Weights of a small transformer language model: 9 layers, vocabulary 2048.
Each number is 500 + 40 x the weight over its row's rms, rounded and kept within 0 to 999. Layers, rows and columns count from 0. Numbers have three digits each. The size before them is the row's rms in percent of the matrix's.

# up: layer 4 MLP up, 320x128, rms 0.147, rows 118-184, columns 64-127
# down: layer 4 MLP down (transposed), 320x128, rms 0.138, rows 118-184, columns 64-127
# gate: layer 4 MLP gate, 320x128, rms 0.143, rows 119-184, columns 64-127
up118 100:494505507478461505473543499586459491449522438479485504526477414517536570504469457576499466488615475468508407491475516555468523537472552510534552474499508517475487482493508608472549518584549474
down118 096:528471416401467439597503519539534509466495531496528480483529473432510473478551498422504531466499578467596442504535529536536564495470540495437520506495563454535454493550475466493545552483507443
gate119 099:422593560487561414476515528545568535500495535541502476560513566515479484506553485518450506525520487519470477431474500529529485442513482467476569476476430489451518469489465508494504480475525487
up119 104:453513533473496480438484556521519511542525513473474442556506561453537397529524445542499501539565523487453445428516513512578559474469504575475475438486531502522521481491454559552460468531480531
down119 096:535515503482456517507535520477501571425439481566451433526540500431518446509417482457501524435523521465521503475485475469449453565539498484518491528504508582485481542453516496477561504603474465
gate120 102:490536444438475500494466508501472476520476480471529586549432574453405537521557550435548507505528475444554478476458467479496441499445505482524503456496502584459498520390510464551489508486511549
up120 092:502494530496533475517483458515489585447460558463542392521511481498444464452417456457463468548451514531519527546524463484458550454516539492533478516489463494509519489526475561485549552498440550
down120 098:529464483543453411501508471552530501501510514485556517502481490462532403509529536539475519518473457493508502432558528435498556489578486500572532506571525497430498521500541465467465462483513489
gate121 096:464489463543485484473471506499521480499530461585522418519476510496533504477526533462529530410495534486579528536499495439438411433477417520450497475452453494483545503549545407441531549535424526
up121 107:433514539534515509500554466512584550512533520442490455492485540442455534528542471453492486547478471561509495525505470449546409517476499475566546473500511494414482522501544533492548545512513465
down121 101:493512526413468503432526501540443530490531528580457538512468517535536560493473454450458556516484468537585536441484497538574459518503486455447445428526495514510528481536511506516508501529457499
gate122 096:500507451533475497565468551478491498510418526546395531476456520472480506480512512566420466504501551494435431477557484465521515571505518495415541519435464588501544540425526491543444465529495484
up122 091:546525437536452523570434509454486533430470642546443524504457584413482521472461488558488503486455516477413476474493459498532471568443431449461510548488469482500529529469545491484465485432511436
down122 098:475346505425426455506413547512488536469493499547446495461554533594496543532494491561496456523502482526496457511557511498492468418557508495541458454510529581495388470509514482496542540537518518
gate123 109:506416473465558546477467501547502570480512492502549534519586530504496538408422522539497474483502437524504516417481465476448526478546584508487461426484501499519485500527473454553489522514495498
up123 100:418493463541557498580507499525527497408478547452506584486504513505481488539482573452524510454465510516551466518505497535544441445496484464493509544501566521485463557465479471455528506474502456
down123 103:583549493473473460511440495522503491448486535482517626541540457549521496462487481581463506510538545542516494510440529441450474458500497483531471532448494535510444540521557537536445522427482434
gate124 092:470491478535461475574468504511528503524548460501493451586434496448513474496517507504488537423564492466490457532487462563476450539572424432438419522450469521527561475445441528534444461408437528
up124 091:553535509418573502466493403445520497497491509484513523471566528541528480569504529499548457586509469526493469474525510460521467459453454530512582459535519505534475488560503424518524509610590506
down124 097:534468495497537387412503440454426514528479503487535490438495515541574475499540433480468480513521545519544589517527471506494457506535510565481547493407439511534504526525460503493527514492461492
gate125 106:533555488500506503455472496604467496479481461526530502543499382450539529476488502522422474430495537517561518502443514482490494447438464526472472506512513512556576570468536564538485463512495524
up125 109:478515515502527493494450445494517518488463556558537504469518448504461537486505558472448443505516445485533547489461516503509531523560456483493405467498498444511533484416481514515464508432479525
down125 103:398520488454500502462449527420498458461534485575516511456512463498448496496494494436535479493472497565428525485524511507584493437426521511530520453551533509447496527487524444500519526484447546
gate126 099:457506494425542438485559533501450520506511470529512560526461426470473525561428505479482481490457480524460533536501494560490503461485506450493539575508534551515464505455524565489464495505511483
up126 100:515524523525484475434539482590553510479484431465542599452507526519504506464499481500540479567538489490530556487557426495532532413520545499453530526494446509491496491511496469493476542544602519
down126 097:522457569445461477439496576451510471493461515547497476478536515538537526557436573459534483435489481459561492519521548518458533538507552537492461480455517470532460586534554565436493484498575478
gate127 100:467499467542542558550433522512447450539549500463529574488514501587501490551492485458547487547512465498542514569496537549474510472503498460439515589462545476468506512490461457548478516563449498
up127 101:535529566458529541468500482559523607459497483547490486529509506481533573447498498583494460508531451531465505455505516467467524518512544537512423454503430529495384502510445543446520514484551547
down127 103:460471527515463534491514558511554598549452499457495417559481514491408520506549524495406495523494463402500516504529490489506435507460517436434516524576591500536561509485506484537482381499545502
gate128 094:547513529521535516508577467477425527637487487487514502469514574476500498517536441468489508619512458491468435484498515543536535507480491479489504509517536488472510488426486524558456558451587493
up128 102:474484544405550505530554460541476488529502514521503519508514548483509485507517440500531529519437449490477493448500489457570546467476477520442538513537567506497435446467565562445463478566518515
down128 106:466469515410565502533501522493537578490446480479469503566546464508437537505564470490606527547520473529520535527548536484495582530486470458484593448500526446488502453519515514520453459458509482
gate129 128:421572492528523573413481450525492540520473509591444416519477476480545520539550498474489520548497531501535400450490528484521494581487447466525500479520491420455496563446503479525476468515525521
up129 119:511509492530520482595489555464559544526464451467501517437493552486484506508480555528538490433488422504485543489534501516505520487503515609449489477520466594514431496514514502487502539528531438
down129 109:528468515528507463496494489514465456473513449468517577501450557488611471359486462446515502499511439581512437513522469504533459554537447516465497512492551513476528483529503535453495495496435501
gate130 103:455518485503460511514444432530458480477513508478516467505478410457474503475457530446512515555545480466464527525502524540495508538511484431476412543490465594575511557483491488494447572497464550
up130 110:526475491500543482498488496503472474500517472499501432454543522465557549502525546510482485482498543482572499472479467504480547486430499385417539529594461526529463487445552467498482498571532426
down130 110:494489551511532525477502497492545556503538526484543412509444498514519532486467558507518463562551414483491521486535497522521527509546572537529535487504493384472575589468446404546467497475502488
gate131 103:474430540484468496501499484482458508456542426488509510530449535515520543544446463514445485551457513511500503495527546504534532542525530589503569506439516469505527524563498511463487498458557543
up131 099:562515439489488527578446518410438549469486499523540508517546470522575462498481475503492523480499473486513462591442436457503455403558413457473496531560547484521504525506495535503558451549458493
down131 104:494513475386471549500412492531520509514447533431534572448496507504515497445421469534470434505490587517469422566513485494524450525547510516452411431526516516518481489505502517451488539533495485
gate132 093:505497590506488552440408482537539480565524546541519462493505503544475509533491487453547471545496524535515553542520474519498583545531548558448488487475469540480487539630445457503501469549534575
up132 097:470511477500565471532558440439509405469440556542449482546529536446409486478427567504449495513505490543496453457492489525523501528503479508538506470524507482560464463404494533466513438537462437
down132 092:542464454566481491458553529510500563448503414474546509480533492453571501507465527448512506502564502563522451486487429527510497429537509581459460500452487480419487442492517535503546486509498484
gate133 092:531507548512535498561501499557502481591430455454476517500478456512500466486528538554454502570510517553479493516389450471455468434493526475489493522534487477491567444473501497556516498532450525
up133 100:476534469445515400509538434542520478488491502472539484481485446509435504534354510478509486493555433474489495540525513556577507524445535487566530442514455462571508503455503445525509438530562504
down133 099:486505528490452462518503503502523493484458530465463505574454535498501451481527504457473493483573490527504459529516504517431456523548545483586504473484531519525504566518565493539538543484433521
gate134 088:507514522516492452468569469579468532474462513455458519509492512530497440478436453545492510559482613531472375441478481498572532570469503581529546458472446528528566528514500539497474462425521490
up134 102:531525543493552477520469506476527510550570493532544535515527532457460475479511459508491579572473508518497480527570497523536493475520535491463440532487467476518484478463477515454503630526509490
down134 103:444510556541484530487497502512471450449487470514475435552486498489453542519591453492529471438471569469498519494488496539521475497500501492531471490472512522484518464485529521479512528475541459
gate135 103:491519494466526466458429410483544482545504497520541466526541455517528507545494493514547497462495484541562509545474475562619482523510450518511482482481550470489529517565471471412445466544443455
up135 101:562472507611493531566547536444546508454505480477565513490482534550444442472599508495454482483544403582448548427523550481480460461449501521500534532537468517513513555470490487555532464505537495
down135 105:480527519503545477514508519448480415491550470529457492460543511525466565557497578491518564613506455507493512499470571460465541555479578496514511542437510526494435517654545536470459578512525482
gate136 101:440461495445520499500476510543482523481527485540497530435540528498463501489502529494499481495460487500498476504492462593484560483459411523501522559528422499571515498419433537437456471535499465
up136 107:482466502465515480520515441525488510455539501473523543478484495534416520493568560478540467468538556556510523465487478563520563517494484568544519486473448489459447523451493474519464503527522428
down136 105:548458545513422518464528470487495510501492487428385520517442467437533492495549462452498580536468465429486495504504457412508531491561459561503444511448472521438560434544511544493493572473506462
gate137 107:383454463512584543535478483506435547553485481450547532518554539446522472493450497496447467485521560475494506469373469532490481492463472463519522562449425501454466462465451448581534505482500507
up137 102:465515471455458505508465556525468512465471592466530506499449513545465436531508503534483456454499482514495420468501547489467506597546503466473465459444583499490515495454534548403469498519542441
down137 096:484467468500567488567488461434512514539495524513449557478497553545481522533509538594526457452512496526460549507485521533543529408451432506438480507550468482556518456553475479537544469536462484
gate138 097:489519457437566482514517490448497445435518529578465525466550561485452509498577477447489531480449572571501502522438476504453448445454467530468512489477583487479566526531504510447533538472456380
up138 098:500480503518432490435436505545484534491525434431453487471502476505518510530417548461457465531517452479477501475495482502520590540484475556486503479526415522539510527523517481476450475499527504
down138 097:491475470474504554503485512510473518497500510519541536510542524515506500554429485419445491518565448571467536482439541477446471507593479493465455473450467476509536484483518514513439453539491423
gate139 105:480494480552454411506505503531477475534563561460454519525478541504457441450477451459419433464436494513524586530539511504469459493504512444477543496529560528559456467438505472418465491492439452
up139 099:492478508484428508490529524440482474532539519476489492482479575436462495470540497507460485440526480524534530484494553467472485533523554478467433427584573496577553522530458557443428518528517481
down139 091:436477536485548511451517494506503543440514431502484462499547537565532514495429555517551516612514500445485430545467413543478465514446547493550480516510523451458503494544504470547522472553474526
gate140 107:465566494524457523581525503537507512493490477460522521493494461495535479465490567492444506515488436518409474508537505505513513482497510471475556563434464468527510540537538480523462494437540423
up140 104:508476565515487477591465496505502532534503530505492478428448420487491550424437553498460533475581470498435547542511477501419500466509520575468484560534503525494479479459536471499491445514491495
down140 094:435495551482507542522487440523463474532459490520490552484481567474496493450487534478519582532494499517460459436533513544424515586476479533542499494540531517495582540514545523477510499531545511
gate141 094:406597477569546510516511442477559513560557519482501481526423510457557539527473511559503527506455468525444497465460502498502533515477474468460477503479466509515376483517436477510448454515448522
up141 098:486500487488495509578486533437514464551516536458457514543461538538440529527497540533457512505462491554465507423505507500548488556432496520520451540566451520435462517468426517520459474533431467
down141 098:468490533542487491517465533447507490496495477418537487459513464514509465552526492479531512487460495581454566469513471535491486490450478533465450440534488525495510425439541560528562474420559415
gate142 106:458459472483564536586482412496487492492526497478474518580474466585518432427526459525473449503548487563501469494411467517506488515512480402462501484475566554581457511449519545429479552566534523
up142 113:481477488532530475491514481453537539476560508505476470526507491497529502525508439511578581497504472403536444492519496481610516521494536501473486525439469525471505515502543528576466544495473497
down142 103:435510569525518463501540464558457444470494510485511547517541575500457481503453570509538482470539519556535508495503423458433476500520389511567521488482546447448488536563512473459471518531476469
gate143 096:433608508489431539487450467494476604472575465461567534529461453465487445511512570505513488525565541517507451502505505532446562559499507521547435451556530458502457488501587500460438509575427524
up143 096:556547527546533607537516479485504466496529485462485547527518532486517538556460481471393576533513477442433500494470425481539527480422504460463545494505557512494521460514444530569533535389511516
down143 101:519496454538500428539522551447520485487466540576511495464489467416509482511493552526551447483486536556453488461513520559529481509491438504498485502543505538536509555432432542486496453466520504
gate144 109:530545453511463516523419458504473494525526451459571489473481507536506467467519440551472513473502535529447538484491510490514445493476459516429440496499493504516431473506484500508539531527479484
up144 114:511441480525490427481496496522480463510443504595486513478602489529520554487435477557492519438532544477484520550482489474544574468488490505521512523467484539532463460453484476526467454430456506
down144 109:451505544525506519555517565575467468484434532502495597470508494491558533516533514558528494506494525493511514522474495560543435542518526448501473498528441500544468543482517490494518423452549479
gate145 102:456456473547509505534512482432482444569550450457462540425438545516509486531485474512473476536487526511465510528469417563436456493493449536471456438485443441530504469521584471550487552502481519
up145 100:511516468477481491480482495471419567538522583515513454542531487418525518520495460455526506496429398517485491581460464565504457494451501554555493428546540467463434548516483484516519490445571600
down145 105:483470499505462581507544470452469493375535479484485443486573539464496474526528489534514460448512521527494589533523571505572465499448474477563541493482482512515509542512505433493491534537499477
gate146 100:485491437494506514437477498442502506437466498557561541468527464493498533495457462431514467550505474475543503524470443573491497547449471451428527571523523548458564546557515527472524547530446404
up146 104:506497450525559491489480508504533472505477510517462522492511503507528491435466563429529480520549477505539508491567461470506570513405500529521494546509467525596548509479529533423467579542545509
down146 098:525427541539483558509461481472562491541473542499531507474493544496515558539484523546525460486504463514480498459552559454517524521541512509480557461493505480505558428515503481476524448460551468
gate147 101:533456519512593561507473477465454498476437551471552497512518434512475502469491520510408471431533496427536472492469397454451502502457488484450466490519472453505543544548525513462477536482599492
up147 103:552532452476474468524420537475527507545533487529518455490448474543513500482492554522509528517503467579447461486495501515544531590543580515481548443527436512551546469476445503542522569483519455
down147 098:494462558478506505470463478520519483532456451514447517458504584456483516515536500502498456521435486425504443480554521491535464480561512537489560511492530569443440487466470491553494469518541529
gate148 108:481470562480421494497470513527481534447583447484577516491491448541537466532534509549497565462503481451437504577539477543441576536502457501500520455486516528490458596515512531473481494546477411
up148 104:478482575540521513527599530496486505438451527505484480490576541498491583505538511474533534474544462568539506443472456558552425542515475508538498536501466518491506444487549504519503562509510485
down148 100:476465492504542473492462475471507474514494521441417491583550582455492503534485450489495465514502526532531532492434504538492506486450512469487510463432515516479444398552439500592569525512479543
gate149 097:486528477500487498505470522476519557524502442468472492517538511517526497505542454533463445535528591441428474519537453479529556561544438475527469465493517514503477479473551474530419592523457503
up149 092:478515453552550560493495508546482537531478512441423474569478524473517484493476501511544456445539532464508499487550450518500538579502527479486544444472519455496517545477533452555530591609551524
down149 087:542473507530478559502469458456481455447516542502536401423441510511422492404539590528477485530419510412541492579518503473527523446565532487524521542532529472503515510485498472487481475542517528
gate150 108:439450513466464517498512514489482465485508500444515499526464515491463459559503488478490519483616466448432567475511490515527461493495409472499494550502537474441509483475471424526459517461528434
up150 104:534504527546517485498508503519500540559540537503429563528555542473493559509525487533469472473548553503542452487451453483514515493488517469553524461555517537528552498509570518573545525503426489
down150 099:544507495407476469528468517553523444520508511518570484542478503536449426516483488479458468489497507466473500488510480480429529538465545480495481485516535523526477497575487427538505539629513467
gate151 099:512550481465558511491560450541598488467518463591464527557481535500574438488472467488523454528461490490581526460480517454503549553483490564470466528525474437545437534525499569420460452459559530
up151 100:459453512528412534510490475481464453458545515519515474501486526455526505508546534473488488416474452509508482510592530531484485560432468374473548459454491404492510542518533442517471494511485514
down151 103:524455489636502432483558470514460500527462474526532531455504440513520528517476475548540512501518527477504561527575465430512452520541535529461486518536547546500544501535525521458500424433424579
gate152 100:541517512488541502491555537525506553424460513542466500519515501499469541399457487469495586585503545461559520451497508508472530504449480440489450493537526510504514467515465452514492450459473491
up152 099:502503482453489432490467466485461509513569475421478510500525479581558607493459423486530540540514576479539612523483466434480614505518541504462548525544459472479516484532489529525527532492539548
down152 101:477417499437502462477525468490499480551539481501548493473541491569474507543528526519447457512499512481512452513544525496572502495492498526467532484438441493423479491536553433542506509486506496
gate153 085:500520479600528532513461459531477485565480414611530498509468524534562521450485550463541454536479480483487451471451529422511504476563496490510485496512481459550484501510514472485501492564590547
up153 089:504451564415538477498515513534560468525487509443488478465525514443449504556485447593476533533489459540516516488546522592482565582433541560413486555527579530504499482488502576450482492519452424
down153 092:462485494532498517492484510531520456487491479545547550553525508557480540493513576496526463510491437455504459585564491506449514457495462445541538448534557499507449493503463507464540456450509463
gate154 101:571491523523494491583486529470495523478503511477594448518571478477438454550534519468437619428525497520519493519522467523483494544558424536412478467449454525549443525497481486501471527509538525
up154 100:496481548478511509556463507520527472480439448462501449519564471487486498578513517450487603466490469437567523518567528514487542479557450475413499529487512533566464521480444514561522554521513469
down154 099:525539556446495557489536446470531500499484478525502389508473485489475449537478567501462414503514442539498438486522571428580505448456513525559503516521494478469513555474532454536501531461406474
gate155 102:440526416474513443488466542544453512494500484501561467434579571509521484486467520511529564545506508469447498495497473464495521476474434459555486572479470556537484477541422500543502528540556530
up155 097:448593435488470516539463509529472555518494480528485494513526494524430461425530472501469559507482525491500506519486491548457493447441546500540485522534525550512570490444490450469454617533475527
down155 101:506526487493505488550588501480441476490453448557435481496542488469529511496493566529444495438447465546434558491477563446503478458463462535486517516452449486467515489520500442556473473498547553
gate156 094:450499531539510464472502502517468535522484558489471464554532536542510495441464555538492485615518451477508486471483506444495617534447500440479498562478502491485412467419470513525507520556499550
up156 091:503550558491523508571460497465545485492538506522484423451493444552542555596531440481499496483498489576546467491587468525528419523453454519524487460553466534461473516529499484475523432467564525
down156 095:511500461494470442500515488514512478517541530492528577534480484506455517453531461510505498534500495490520411528460498582521496563428402523522532504497444562558515492483455531471486506566473486
gate157 092:477495414472554548519418488488519470516533462541433535469557479539516551444501488516529529499553469482481477522501559554522475506453467430442593495532497490466523536492493559518524475500541508
up157 096:537449574545485530420532485485547496414486552475485472534467478518463488562452474549506468522560536617468505470556458458486490514581546535543533467462568547524533466491430509578437518524517480
down157 092:483546441498454486562474572477499459562504423553443471470440532491524521519530478478485468510511486400489526489440515494517499475495518467519408575462580496451440573436551560492511512521512498
gate158 104:480499508405526486482525468533502545500468507561565459522532560451501510571526518474456487562540481510470495489480430521500455471450471515529467574508547546523491434495501393442532517571424607
up158 102:533548514539477426480503510457499520506590566469547502470526532445462423489484539458563517499451498515571554514472580519481478506486477531437471451485433475463486550532605509555423488506554493
down158 099:481378459489472500638529488552459462440446486515493548471508521494536634507467445490454602504534500480496415496484488579514509482523517465494524505526450441494547525505486490501485548514453516
gate159 087:545586504447443501495502466438513499543495511551554607486500478510551517560502527429460475508498498473531464513519439486433496550513426556483498514485482481508484479494513463537591463480470402
up159 092:607515468460546439546453530452517527514511505565515538504572490462490463483518511586569478472455483440455517439474462503537483505467399528478453516506480445526501434524457521554492498514523566
down159 099:504518533503420607554528547475496476513473483460564551484444469542470479526462472562425526469544506493482471473434532496505491468533521508495479498504575473480457520420493539506566538428518555
gate160 103:379473437500539498481518506506466477594448456511469492576515522502480530561459558470464523489525490508490505507454495490493420496478491481488603429391471524510457455503498459533507462495435513
up160 111:541574515546531500544464518486502542494453506512522466478487489455501492495527529444576445455510486380479419529557524544491584558478485485456449562532480590466518545563477484500548481480398537
down160 106:529535467526535466424454595548502482514524508432475546471524511535582527466531403537432462527462449475493506539476525520454510466531491516552452504458452522540466526516524544554485487500523585
gate161 088:480601479526485536469585520567507585528499503488480440530503455486415511447461517492463504534562543495512524509478496516423500488512403516536432427502558502589491496492477500483493506489513535
up161 097:512487462499482485468463427489465502486513535477532526410468475522489512548553515535504582477442515545509484501513556408534480506486516477452542555449505492556512487599447561553556473447520479
down161 103:542536469507570521522522483477542535497437490464463471601507466503555504432479461458566507532524525486450506419505584397480501513492566507529470524526466496510555486501457425438428513465598474
gate162 099:491501493469519505506514555487493510526511524515522533577447518569564507470504479531438526486420520505454451479440494491460534471545558609439558516515490485530477540494520553549448450528475455
up162 101:452497520440502599505474521494500502422520546508559551576475531452464496544535483472441565544414497535439457471522517499498475512520486503514509512514467503481409576551450517618440566589494534
down162 099:561555491482474534487534551530542530463495465469510435504546412455447496418479507487502484558506524424553500515464474441499506526548505565545517538565537421466574458455542541555531486431525489
gate163 104:576433508482446506466528434501496484441438510497532476492562460552500532505469482492460467536491511539404548490467490482502546501474534490447510492578517427550502538485462511444454543502516534
up163 093:490403536565468456507529555523541555492406538513444453487519484487493485567452553468497479466534477491468535478463536525462474556513521407534463524531599578457547499473495539537533521531561502
down163 097:455518553487518515527471483486487550524504475561413444510456488513608495480531433491535526561445480538486486512525549526507501548489460592560550478507454535536464542518444510448506562464497465
gate164 101:517455555590521531569458524491584522520447527527476580481525475492493506542511474492475491474497557511429496475561575544435528461447439512505552536567521534528522461428562515532497451546479411
up164 100:517503472573532530478493556506433500562460538532485528474482484500465496438531425472535470549482490449507534512501536523492507538438449423465516520553504430556528475501537544444488503561515539
down164 100:502585511429525496485540482483473506431529381527517467513427455516552440486492579479534563450532442484541422489524442506474501511438566557540494500501524499574494552467532529485450492459508529
gate165 086:480527566464473525524480475468503522509470406543499563511534519582518510461530506472520508525569495540508401510536424550475509477481548433520518522505474517510416480558485546426525441548504495
up165 091:533481529427629552519481530473547508596567462583514538444566512520495486440544473507511502489490536490467395470527506517510526481475557535504470488562471484504450506487510480529595547495533486
down165 095:485525483454588516523491524474507547482510437503442429483565558454502557551404506519484486434576479466478503451475514439551533492483515524488569421508590458561501570442549474535477490480496523
gate166 097:446515510550589425549505519408495450497512521563507564520473589492410483491518538481424441516527509484470490523495458549427544526416526509516460553549490455485505537438509486473451578469438428
up166 092:518507557485537516491474534455433487471531448515476533565416539506464523477454437529396499504487512502534495478494448464488540489500530489484477546474512430534491488531483505523472587422369435
down166 102:495506418536495457539535518488489437510470502505473596520434512481532535446518510519486473476479496513522491437542437545472461512502484485488444510508528563470537454446532473523500484551495475
gate167 092:514489495535516491451519428539518457521490509515560575587513492488488485438450537446450419447555504450541502506430473516447519479457451507445438558531524513503501515485572505491486516455556528
up167 090:446499492493506461412509423519543517372429453581441510532479500453531449519472517557567479502498456472450517550444476536473497531507482476485472431529499530529494440484487520520442459474509477
down167 088:471464524501442510546468545480487459563555534466482576461527630564489496462499497489471503511410536488466507449578484458580511461528479509465537517469463503470499508533468522530558549554591498
gate168 108:528463487497490561558520501505529483519467492502499564492547446544453461558457573500547508527540480512409524463575540455504470438474490452503522462516464394504499485504498501521536481553482510
up168 112:457454548530452496508470540539532497590542506455498453536507429501493534504513549534484414579531459508539514497485526486468470517461452509557412508534472529426531526486496568477500518490566527
down168 104:556430526580565481531515513514508439473436569444462492545451482597492500557469488497607527455576487464502513513503550483529487481518498503481529484528490442495495549475490514513504530441518497
gate169 096:466514484520498553522503522483455490477488466511554525514471496477458533483457463492492497356504531547480541472484462526547506530489451509540490536485483521509506505442470495487411534569548533
up169 105:507411473461425499543433503493469529554514443554501525490489543516522528474450481456478521405462432590558546482472459479510469558476499538463510530471510529514535475555436521481430510516540482
down169 104:470541462462528574485515531535560491547501508463511521512537517539409498472442446504501465471462463489424519440543575553527446549488490470467521467490498561476548429484500547589443524440489433
gate170 102:458469459554523466528486519486513464504430482482601505507500510490514480441489443532485484512511525507479496441467491432495484534517537532527528461484528562543454415427551527599568565517544476
up170 095:454477441536444532493488566450565505506586493550506450499501519445583470573506537500404514462410497567493519489458466483496475468500521545492570457473532553521483463436519463529491504441506445
down170 096:478540435468496512478458474487516454493499492482448444491491480503510503521503558468514497496535421463520531467544559515517557477480540464429472434521436528540479466585604475514469500555492533
gate171 096:460511472539435486524480469448490590531501566473480487466420521465406465467459469434502513477514483442443443547500563525461469539425470529523458506551533464504530509556426559573508483489494550
up171 101:484507462487555489477539481578544453536531478492514453519471485459607551502511559496520530516513497563476589574505481549451579451530535497472512520517535533518477493519505518452411496474505485
down171 100:467514441505495489573496442468419548385553538508476473477394471497518445459490507446478463455521494566535538494543513395476462477534460471475413445443467491574462467486501486475529525494489468
gate172 099:554515496546516455423529475489500535466528532559374450534500539540460471467535542544535435517545504541496460438521571457455569484438532543522471492427496468504515494523491483503446506513463541
up172 098:474476539553526560550482476444469522515439437457513547464470494440523449510497403521468486505444507383525560591424531486481525500564435486476562545496489553472514520470492476531530489513566508
down172 099:547496496468469534553468481487512520477486493544468492469477439462456506521456488486474557507553594484481521454557549533438463472542520486550501402504473497503449515573505444463483495546542481
gate173 096:515532503486516438449514472542473428537578553557549464468502557476469482436513479506514533468599488557533503497518530555486527536474438587419524481506451526467504438525489484557482534437500500
up173 095:515553511471519515503498527533503467501487453486485465470433507552498461510527527582524495539571559471526524507517518566435461478475480544475493491559418565489482417442485505534482490504393491
down173 106:553501475543471429507455531462475437515515483415521530504501439534508533438576450488529467484475467459507523428467452478524514503423531564518493538525499501495553567478541484496481459482567560
gate174 102:443492474531516516487536505499462536550511568517546483453478473517511441538480502511511515503463545523497490452429563542470447561484491483519582496501482473470554522575470486550511462459512565
up174 109:462490491451519544467500525471447474556456507440497459506422526483468504502545497513473429448523564518524482494516534537543498400576509470488435480518478504566643519460449484511490437563423465
down174 099:488493512483531510459484489492460579478449546530464454515477489486441558500398517507570574456607448521527518538492531490499495525480563515544495467461538472434510473494517509522506433543492496
gate175 098:448516536507545454517470496419470529449506481471545509496442436508426485493470529491530572505490500459427487463565455534468475512470414518526515496448445456493430528441550518483484575491584482
up175 096:511533481531484450378442486500484462471502469488531492480471513546495528479484463587568507436453601512600496533526495472550459488565473525428499517497473494487501510520542508567504460512507489
down175 101:534487425487471456525495455496530477510465488518549487521498513526563516537522455538545486529546579477478508574566447515484490517438491500506521530466550542509614531590445453562507566521496461
gate176 102:494532455493552446427491439479480513540442530541525552568493601500564506536468557498459464485501494498472534476423459516469528489563514516533591539553456476477521502417458491485485526463500472
up176 110:437532534440491511492508541440464577497463544488537459491527472471515560494501546498522538432468476499485479452508506499480530480501525484499509433538520488551546542454506512510498488456462415
down176 109:555523547479495426508479440503520475486508489521444472473494533569555464480557519494484559501544552463545472542558462605516516499532506488553453465464609525589377546530521510529499455524528526
gate177 104:461603509544513433554496566501445499478535522429534563429498481522484513548483502524473549572489516471468534470473448494489478451501518472473525478517488564478507515502467492507530488522500452
up177 103:449569512489515435463436465468553494538551561416429535493516560517530499502514462519428475493488572407502579575465498470451504413469480498543459554524496528528496541469516494447429562510476548
down177 100:514549484567508469460509512498526519466513539527480608576470567538450476471440538489533517540523493541504439477530583510548550494452500527494517469500517480507527493534556495550545592476496474
gate178 099:510494461486552483482511496511499464506505528528516611493398508447462542489512566519553516554578507482553597423519547455557487510436495453530539493464512486394472519462537463502460552556534488
up178 095:469454497508456515576546538477431519488442538438486445490500512447524483495537472554497470524427477525525479495615443492487527452529527545536460570474544525550497463477504521537470465502516507
down178 094:450427515526496505547492415558527532542533518520442517501550467435474467473475518488497538477498508508476470445488504472543509584460471561443526519515535399500431480479487448494463424525498495
gate179 103:521541497524447528503437514463486544520472534514500478491513519473522397515418638500463512476507520469477565439573464497510456439506503550542462583572509472550458496493447473520542521543526492
up179 103:446565454443512491501579465521421526383458519446555491511514474459518504549562510558459467483576438591499447529507506523461445409517527497490532480522409507465487593510507549534484517508526525
down179 094:539420494498488583491477467446535547596483482482491486491478494509540420523432510436501524443415540500468559503547509473534482570478455538591481592588565490481529427555449467521497455494511457
gate180 095:489527496547445483491476458501525472488476526514464474459506564464489492529468530553518435510571449471449545464559553453503546549526485448446503500577506453463471571504576526499448459537493499
up180 094:568534497524505427471514533484580437480503487553453480523516500508450558492507525520504442495575528472495559500517572466519473532476484480481541469502496454506453526481521491497547516570529463
down180 094:558498459535484412500524560505489555441483516425422548548466455445539447454549495493499479497505433501466475560432394479487494475534564494519505555463507498556459518573519504478554482520484559
gate181 098:469481496564492508498486483552537519519516502477541499480513454545485522536445503584473469537528434531496399442508491475478493514526536548489450516457507566506535477503560425480491519507566536
up181 100:429499403479519465477546476452536461570571555499529547462487483484530488486513494496511433537473499527489437481597483475515503506478512513549504483504463469586433483509442532492534537414508468
down181 098:528468535520524549527512552516446462548454467499516517534611531566493470496520467499564524491514494506514483522501581438555490547480482500485561503492490519458528552504476526443484415493475501
gate182 101:480500499525508490520550487461502477495468427538505548499532516543462513522479509517476480527531489580539525490491543609454572471546471478529511527468493546511495488484528517529476427515547401
up182 097:537470437466462560449568503482538489586519461537527470554465502567485572543475518487458488438495550553511527482473466538563463446532527479542545476435529492506470494532549497516518486532566451
down182 100:536452500457507542527498455446486467556496518533543506458478498520503476449567541519541459527437477502475475502562516489514511451524505520521516458476535521412528479518520476539486540495553606
gate183 095:514510484494456495493487593467429558464513511519569429506513415559462528421467486479489440471513498506550577471506463509442543516425478508523432543572495499507560524433466532534514536525494535
up183 095:587504564481453444578503511506526522496541517477539461490545571533517517444506562474447506493554454488515477461510528495511605474455495467460470478481489604440496532489428481518553483447468424
down183 094:477488462580533405465478515428518501457492506496439573554476487489524525480475512515441488559535489557557505545426425480572467532475485552474570529445468462537475621470505500485531472487463482
gate184 102:511498554493471507457495577452506530514459572519538389539523488476503549513559555511514574544489543510469527537520546547434430449456537480468430472471469461526528477476498505526499476537496536
up184 092:446532429518495509497523440568542574476456495471478546510426535545472477477493490547505408512427548363470567486503457478433451463494493539429470492484568521495514504438502596421497498527474410
down184 093:544491480511439489517535446579484460480491559493523430485548477476465517505457610463491547469534543496483488500515490485489538515567567555484436453465476552541445524475395449448551505516443434